config.toml
num_hidden_layers = 8
hidden_size = 128
num_attention_heads = 2
num_key_value_heads = 2
head_dim = 64
intermediate_size = 320
vocab_size = 4096
hidden_act = "swiglu"
norm = "rmsnorm"
norm_place = "pre"
norm_eps = 1e-05
positions = "rope"
rope_theta = 10000.0
rope_fraction = 1.0
qk_norm = false
attn_scale = 0.125
bias = "none"
tie_word_embeddings = false
parallel_block = false
init = "normal"
init_std_qkv = 0.0442
init_std_o = 0.011
init_std_up = 0.0442
init_std_down = 0.011
optimizer = "ademamix"
learning_rate = 0.000635
beta1 = 0.9
weight_decay = 0.26
lr_head = 0.00494
warmup_steps = 465
schedule = "wsd"
decay_fraction = 1.0
decay_shape = "exp"
final_lr_fraction = 0.0
batch_tokens = [8192, 16384, 24576]
max_seq_len = 512
doc_mask = true
train_tokens = 138600000
max_steps = 8866
dataset = "wikipedia_en"
Each number is 50 + 10 x the weight over its row's rms, rounded and kept within 0 to 99. Layers, rows and columns count from 0. The size before them is the row's rms in percent of the matrix's.

# q: layer 2 attention query, 128x128, rms 0.0807, rows 120-127, columns 0-63
# k: layer 2 attention key, 128x128, rms 0.0754, rows 120-127, columns 0-63
# v: layer 2 attention value, 128x128, rms 0.0399, rows 64-80, columns 0-63
# o: layer 2 attention output (transposed), 128x128, rms 0.0352, rows 64-79, columns 0-63
q120 093:44 54 58 44 35 52 53 61 44 51 46 39 67 44 43 56 53 54 64 39 53 42 55 41 46 58 57 49 60 67 49 50 46 57 24 35 58 51 45 57 68 62 52 32 34 49 48 58 63 58 72 51 47 67 66 36 51 44 60 43 64 39 57 35
k120 098:57 53 41 65 43 43 57 33 58 49 51 55 39 46 48 50 54 46 48 64 37 44 50 56 44 57 51 54 57 40 49 41 37 51 43 51 52 57 50 52 60 52 54 49 38 46 37 30 68 47 37 55 51 40 53 65 69 37 60 60 50 49 54 66
q121 094:60 60 43 40 44 52 59 60 52 54 53 63 50 55 61 48 48 54 57 41 48 42 60 64 36 62 47 54 37 40 42 52 51 64 36 49 40 34 48 60 41 27 52 54 45 58 40 31 49 50 39 41 61 63 47 41 54 42 70 35 51 43 57 57
k121 099:58 40 39 65 72 43 44 64 59 48 49 56 61 62 54 52 54 54 54 55 41 42 63 48 41 65 44 50 51 41 55 55 53 36 47 38 39 46 53 38 40 44 60 53 57 61 58 56 52 60 39 52 54 63 43 51 38 43 51 41 41 50 21 62
q122 077:54 49 60 44 66 47 49 29 53 45 53 53 57 39 36 41 53 55 42 55 63 44 55 68 59 39 74 63 39 50 39 55 50 74 58 57 40 43 61 61 52 49 46 40 65 45 57 64 56 62 51 62 51 46 48 46 59 43 42 47 52 52 44 41
k122 084:57 42 50 32 49 49 43 56 59 61 26 52 69 46 47 52 53 56 40 26 39 54 47 46 27 66 42 49 54 40 48 66 51 57 42 68 67 42 52 66 55 44 66 62 54 59 50 46 56 61 55 42 56 60 53 39 59 61 44 51 52 63 46 52
q123 081:54 55 55 41 45 63 32 47 48 44 63 49 56 62 44 46 54 55 56 45 37 38 38 50 51 41 58 46 37 38 33 45 49 51 44 54 47 51 41 50 47 40 57 72 49 51 73 47 56 49 61 33 35 51 44 35 39 57 24 47 61 32 44 46
k123 080:65 56 49 75 39 66 41 53 52 48 49 52 48 62 56 42 60 58 50 49 74 50 49 47 67 40 59 46 42 46 59 44 23 48 55 44 56 46 56 40 48 53 51 49 51 36 57 45 60 41 47 51 49 57 65 66 51 60 72 73 39 35 53 65
q124 081:54 55 50 54 59 40 68 47 64 45 45 68 50 53 44 53 51 50 36 37 53 58 59 57 48 40 51 51 51 44 32 60 45 59 61 56 37 54 46 55 29 34 47 59 46 37 38 46 41 42 40 54 54 36 39 53 55 31 46 51 38 52 60 62
k124 082:42 45 38 40 58 45 41 72 42 54 47 50 48 43 41 44 51 47 40 36 41 42 56 64 50 36 47 46 47 47 40 42 75 36 47 63 32 43 54 59 38 32 62 59 61 57 51 58 43 65 50 44 67 46 42 40 44 42 46 41 70 39 43 42
q125 086:58 53 48 48 35 56 43 48 44 43 50 42 46 47 55 54 45 44 65 46 45 46 46 37 56 64 57 46 56 53 55 38 31 44 42 37 58 57 46 37 66 69 68 51 53 60 73 54 44 52 60 45 38 61 67 45 43 66 60 52 66 25 47 47
k125 091:43 49 43 70 35 45 54 26 47 39 37 40 45 57 46 57 58 54 50 54 48 52 54 53 46 59 66 50 42 47 61 46 32 48 54 33 48 59 54 45 59 72 41 46 40 48 46 44 65 41 45 47 31 53 58 62 55 48 59 52 42 55 60 65
q126 087:63 54 26 46 34 53 47 67 46 44 51 54 32 58 59 49 42 55 53 31 37 41 54 44 46 64 38 50 65 52 50 47 36 54 48 38 57 58 42 37 54 45 63 51 49 40 70 49 55 53 44 45 37 58 59 46 59 58 62 43 45 38 50 50
k126 086:53 54 43 63 47 45 45 33 50 43 48 44 48 65 64 57 54 46 61 49 44 75 47 32 57 45 67 50 41 53 62 46 27 50 69 29 48 61 58 41 58 62 51 49 48 49 50 35 60 45 44 61 32 50 48 47 59 39 64 52 39 46 46 71
q127 081:46 50 32 40 39 41 51 62 45 27 53 48 33 44 68 48 41 49 61 52 33 43 38 37 41 62 25 54 51 55 68 46 50 39 68 52 59 43 57 37 58 39 64 59 43 52 79 43 50 42 40 36 38 44 51 36 45 66 69 51 54 37 56 69
k127 086:56 40 54 54 47 35 50 26 48 46 55 41 51 74 58 51 43 41 58 57 63 55 60 52 56 49 57 51 52 52 50 48 35 41 65 17 43 41 54 45 46 62 35 47 44 58 66 45 54 48 45 67 32 56 46 61 47 40 58 35 47 36 47 57
v64 094:46 41 63 32 37 53 61 43 44 51 42 56 62 49 53 56 40 42 39 50 51 38 41 54 32 37 48 56 59 30 38 54 53 54 44 53 67 52 33 53 46 60 44 53 54 38 43 44 47 59 49 33 57 58 52 64 57 42 49 53 46 68 53 71
o64 093:43 48 57 48 44 41 47 55 50 53 56 55 46 58 46 69 34 48 44 56 48 46 55 46 62 57 54 34 68 66 62 35 42 52 49 47 37 68 66 46 64 64 50 56 42 64 44 61 40 62 56 64 49 42 72 42 31 71 57 51 54 63 60 48
v65 108:67 46 53 64 47 60 55 40 51 43 54 58 58 62 33 40 39 59 50 50 63 46 57 37 62 58 61 47 43 46 61 49 43 57 57 49 41 27 57 38 54 59 38 36 70 58 52 49 56 62 56 65 55 65 53 52 59 61 35 54 47 66 39 59
o65 100:52 60 60 44 50 42 70 43 51 39 44 50 46 54 30 58 39 62 54 41 73 48 57 55 53 44 42 36 59 56 45 46 46 53 49 47 47 58 52 41 50 65 45 52 57 53 46 64 52 55 60 56 55 52 68 71 41 55 49 36 45 51 50 26
v66 101:51 56 66 52 49 59 46 69 55 39 52 44 51 51 35 43 47 63 38 53 46 46 36 38 50 42 47 43 52 52 43 47 57 49 25 59 40 57 53 22 64 37 56 63 58 44 34 46 47 49 49 50 54 62 45 65 48 50 44 44 40 53 42 09
o66 097:50 42 55 37 45 41 58 60 47 62 59 45 56 40 51 59 53 42 57 54 76 66 65 50 53 60 35 46 45 23 33 41 48 60 57 49 29 37 25 53 48 46 43 49 50 50 49 67 56 46 67 37 39 62 36 57 41 45 45 54 49 45 61 35
v67 094:59 59 53 77 50 40 55 52 54 31 37 45 49 57 56 43 66 46 52 36 43 55 54 44 57 53 45 46 42 55 53 53 46 50 50 41 39 52 57 48 33 55 44 54 55 73 40 49 41 56 44 47 49 68 51 63 44 35 44 59 45 65 40 48
o67 091:38 52 53 30 52 58 63 48 55 65 60 55 46 31 61 70 42 50 41 55 50 47 45 36 48 40 48 38 64 49 61 23 48 56 60 56 65 54 65 52 51 76 31 44 57 46 50 55 49 47 61 49 59 67 52 60 49 53 48 44 40 43 65 43
v68 116:57 60 58 58 43 69 47 42 45 50 39 54 52 56 51 58 66 62 46 83 52 34 46 53 62 42 65 48 42 58 57 58 30 47 36 49 44 54 44 45 55 57 45 54 55 58 55 68 41 60 66 59 32 50 55 50 50 41 47 66 42 40 51 42
o68 118:49 54 65 33 52 48 72 40 71 70 56 50 58 42 56 48 35 61 58 38 47 41 54 48 41 42 60 12 58 47 38 58 47 63 31 41 55 61 47 44 61 46 45 45 43 39 36 52 39 57 46 54 48 58 66 62 52 55 46 33 45 57 48 54
v69 095:32 49 54 48 54 79 40 48 50 42 49 68 37 60 45 55 63 42 43 53 39 50 36 55 39 32 42 68 51 47 46 47 36 48 47 45 48 43 35 48 61 42 40 57 67 36 50 52 53 45 57 53 65 54 41 64 48 58 54 57 41 55 60 40
o69 099:62 41 54 40 52 51 48 44 51 64 65 65 64 42 39 52 43 35 36 57 72 54 60 29 58 53 53 66 50 50 31 67 48 55 40 42 45 47 40 55 47 58 55 54 42 49 44 44 33 47 49 43 47 58 39 62 51 49 57 49 50 41 51 51
v70 093:46 73 33 53 40 46 48 61 68 37 57 43 40 58 30 57 67 46 30 66 47 37 59 60 56 55 53 43 54 44 51 52 44 59 48 57 34 42 33 34 44 53 43 58 48 60 38 47 69 50 48 38 67 49 40 62 49 68 58 64 45 48 44 52
o70 095:51 48 61 36 58 55 40 44 50 71 43 46 50 43 39 62 31 43 53 39 42 51 48 31 66 63 51 32 65 51 33 38 47 54 51 51 50 67 46 56 42 69 45 37 32 52 42 46 40 49 56 47 43 55 51 47 38 47 58 50 43 50 57 64
v71 102:35 61 50 14 45 61 43 59 58 49 45 59 63 29 61 65 56 55 51 43 41 46 51 23 59 33 54 48 50 45 55 29 54 65 38 55 42 62 57 55 43 47 46 51 53 62 54 50 49 32 55 40 46 53 45 45 40 60 44 59 55 40 50 38
o71 103:60 39 65 50 43 42 41 37 56 60 58 40 62 31 55 52 47 61 57 51 65 42 48 51 51 64 56 28 47 55 40 53 53 54 28 48 55 47 54 61 63 23 42 50 44 30 54 44 69 54 56 46 39 53 57 56 46 44 57 48 39 70 35 52
v72 098:57 46 48 61 47 36 46 47 60 58 50 56 59 54 44 36 75 56 52 58 45 50 52 50 54 64 39 52 50 44 55 60 52 30 48 61 80 43 78 49 44 59 37 47 36 56 50 56 43 57 57 51 51 43 48 79 43 42 47 59 64 51 65 62
o72 095:41 49 49 35 42 57 41 53 57 40 40 54 59 42 39 38 58 57 60 47 42 55 55 45 72 31 44 77 58 44 64 53 57 52 56 54 48 42 55 40 47 50 38 47 55 40 53 52 38 60 50 62 22 43 53 49 60 41 55 50 42 47 57 58
v73 103:61 56 63 71 35 50 59 66 56 42 51 49 49 51 57 47 47 50 63 45 55 47 44 58 50 59 44 48 45 59 49 47 45 52 65 38 31 49 39 49 59 44 59 41 47 74 28 31 42 77 39 55 49 47 54 53 46 45 31 62 65 66 60 59
o73 100:41 54 39 36 59 65 59 41 61 45 57 45 34 55 58 52 32 44 58 42 64 51 48 59 45 31 54 58 51 49 47 33 42 60 63 46 53 49 45 50 39 53 56 49 56 47 50 55 48 33 55 56 55 51 45 77 50 51 54 49 51 44 57 57
v74 089:47 47 67 61 43 50 57 48 53 67 46 47 39 66 20 47 31 50 69 33 41 54 37 41 54 61 49 44 28 40 37 46 40 62 57 49 56 53 66 58 54 43 47 50 40 32 50 46 55 54 53 58 54 34 46 44 51 59 39 48 69 43 28 62
o74 089:62 46 62 56 45 31 54 58 61 49 41 31 50 55 62 34 54 68 55 53 67 54 40 60 56 40 47 73 42 42 62 56 53 32 53 57 42 51 46 33 51 45 47 46 48 49 52 66 42 56 49 55 21 40 47 52 38 58 53 38 45 49 39 59
v75 093:44 41 39 62 69 39 54 50 51 48 53 52 49 50 74 43 51 61 41 42 58 69 52 61 38 62 58 49 48 53 44 49 53 56 58 59 46 65 63 51 58 55 57 58 54 56 68 53 68 55 71 63 59 48 49 51 46 65 56 61 36 63 50 29
o75 087:50 55 57 31 39 56 76 43 45 58 65 41 46 43 40 59 41 45 50 57 57 48 40 55 67 48 42 32 54 65 37 67 51 35 41 50 62 55 48 48 53 43 61 56 59 36 53 58 45 57 48 50 70 45 82 61 64 49 51 45 39 52 41 54
v76 077:35 47 43 59 63 51 48 52 38 50 37 56 39 61 50 40 43 54 53 49 41 29 57 52 32 58 45 46 61 45 29 40 53 38 39 46 41 52 44 50 45 56 46 70 37 56 75 49 54 55 66 48 66 47 51 33 54 64 67 45 50 48 51 75
o76 084:42 61 53 49 56 60 46 39 43 71 52 34 51 61 50 36 56 48 58 64 50 62 41 53 70 64 44 67 47 37 60 52 39 34 53 49 41 74 56 59 62 37 52 48 46 57 27 50 55 48 44 61 44 36 52 51 47 67 50 50 48 50 55 39
v77 089:50 60 48 47 64 23 64 33 57 55 53 43 30 47 52 44 56 50 51 43 38 47 47 46 56 57 50 46 46 57 62 63 58 41 73 60 44 51 58 56 35 53 43 54 52 52 59 52 46 54 44 50 43 53 41 38 33 50 55 43 65 64 55 34
o77 084:60 38 50 60 57 50 61 55 41 45 54 70 36 34 52 46 69 54 47 52 43 41 36 34 51 49 50 41 56 45 52 61 66 42 46 46 50 47 47 49 46 61 39 44 47 45 64 58 51 53 47 37 43 57 52 56 45 41 65 46 41 58 63 62
v78 103:49 44 43 60 52 41 41 49 29 49 43 61 44 59 46 43 75 57 63 41 40 41 36 45 58 60 37 58 51 51 67 53 61 56 58 51 39 41 30 47 34 55 51 52 48 44 46 50 46 61 50 31 56 56 44 52 66 65 56 45 62 44 50 42
o78 106:42 43 57 46 46 65 63 45 49 60 44 59 51 29 66 49 46 36 60 48 54 70 54 44 66 55 60 54 58 33 70 65 61 37 41 55 44 48 43 40 49 77 29 60 42 41 47 49 53 46 56 71 46 54 32 49 59 53 48 47 64 26 66 58
v79 104:48 45 50 40 35 63 51 59 30 46 50 62 28 47 69 47 52 68 55 75 49 44 30 54 51 50 48 57 57 47 64 51 64 66 44 58 32 51 67 38 55 54 51 48 36 55 43 49 49 50 55 56 62 55 41 42 38 47 51 37 43 49 61 46
o79 100:34 36 41 55 54 43 57 44 55 50 48 59 55 40 50 69 41 39 40 68 36 53 59 61 37 53 49 49 51 60 47 66 53 61 52 59 50 48 35 53 49 50 39 56 21 54 50 38 50 52 43 52 35 49 62 56 48 69 45 51 40 39 59 58
v80 100:49 50 19 48 50 57 51 60 53 44 49 49 46 60 25 53 68 59 44 40 50 51 43 47 72 47 59 58 56 51 39 50 55 44 52 55 49 65 67 46 54 48 60 52 55 59 58 58 56 68 60 54 34 48 54 45 38 55 43 44 42 42 70 56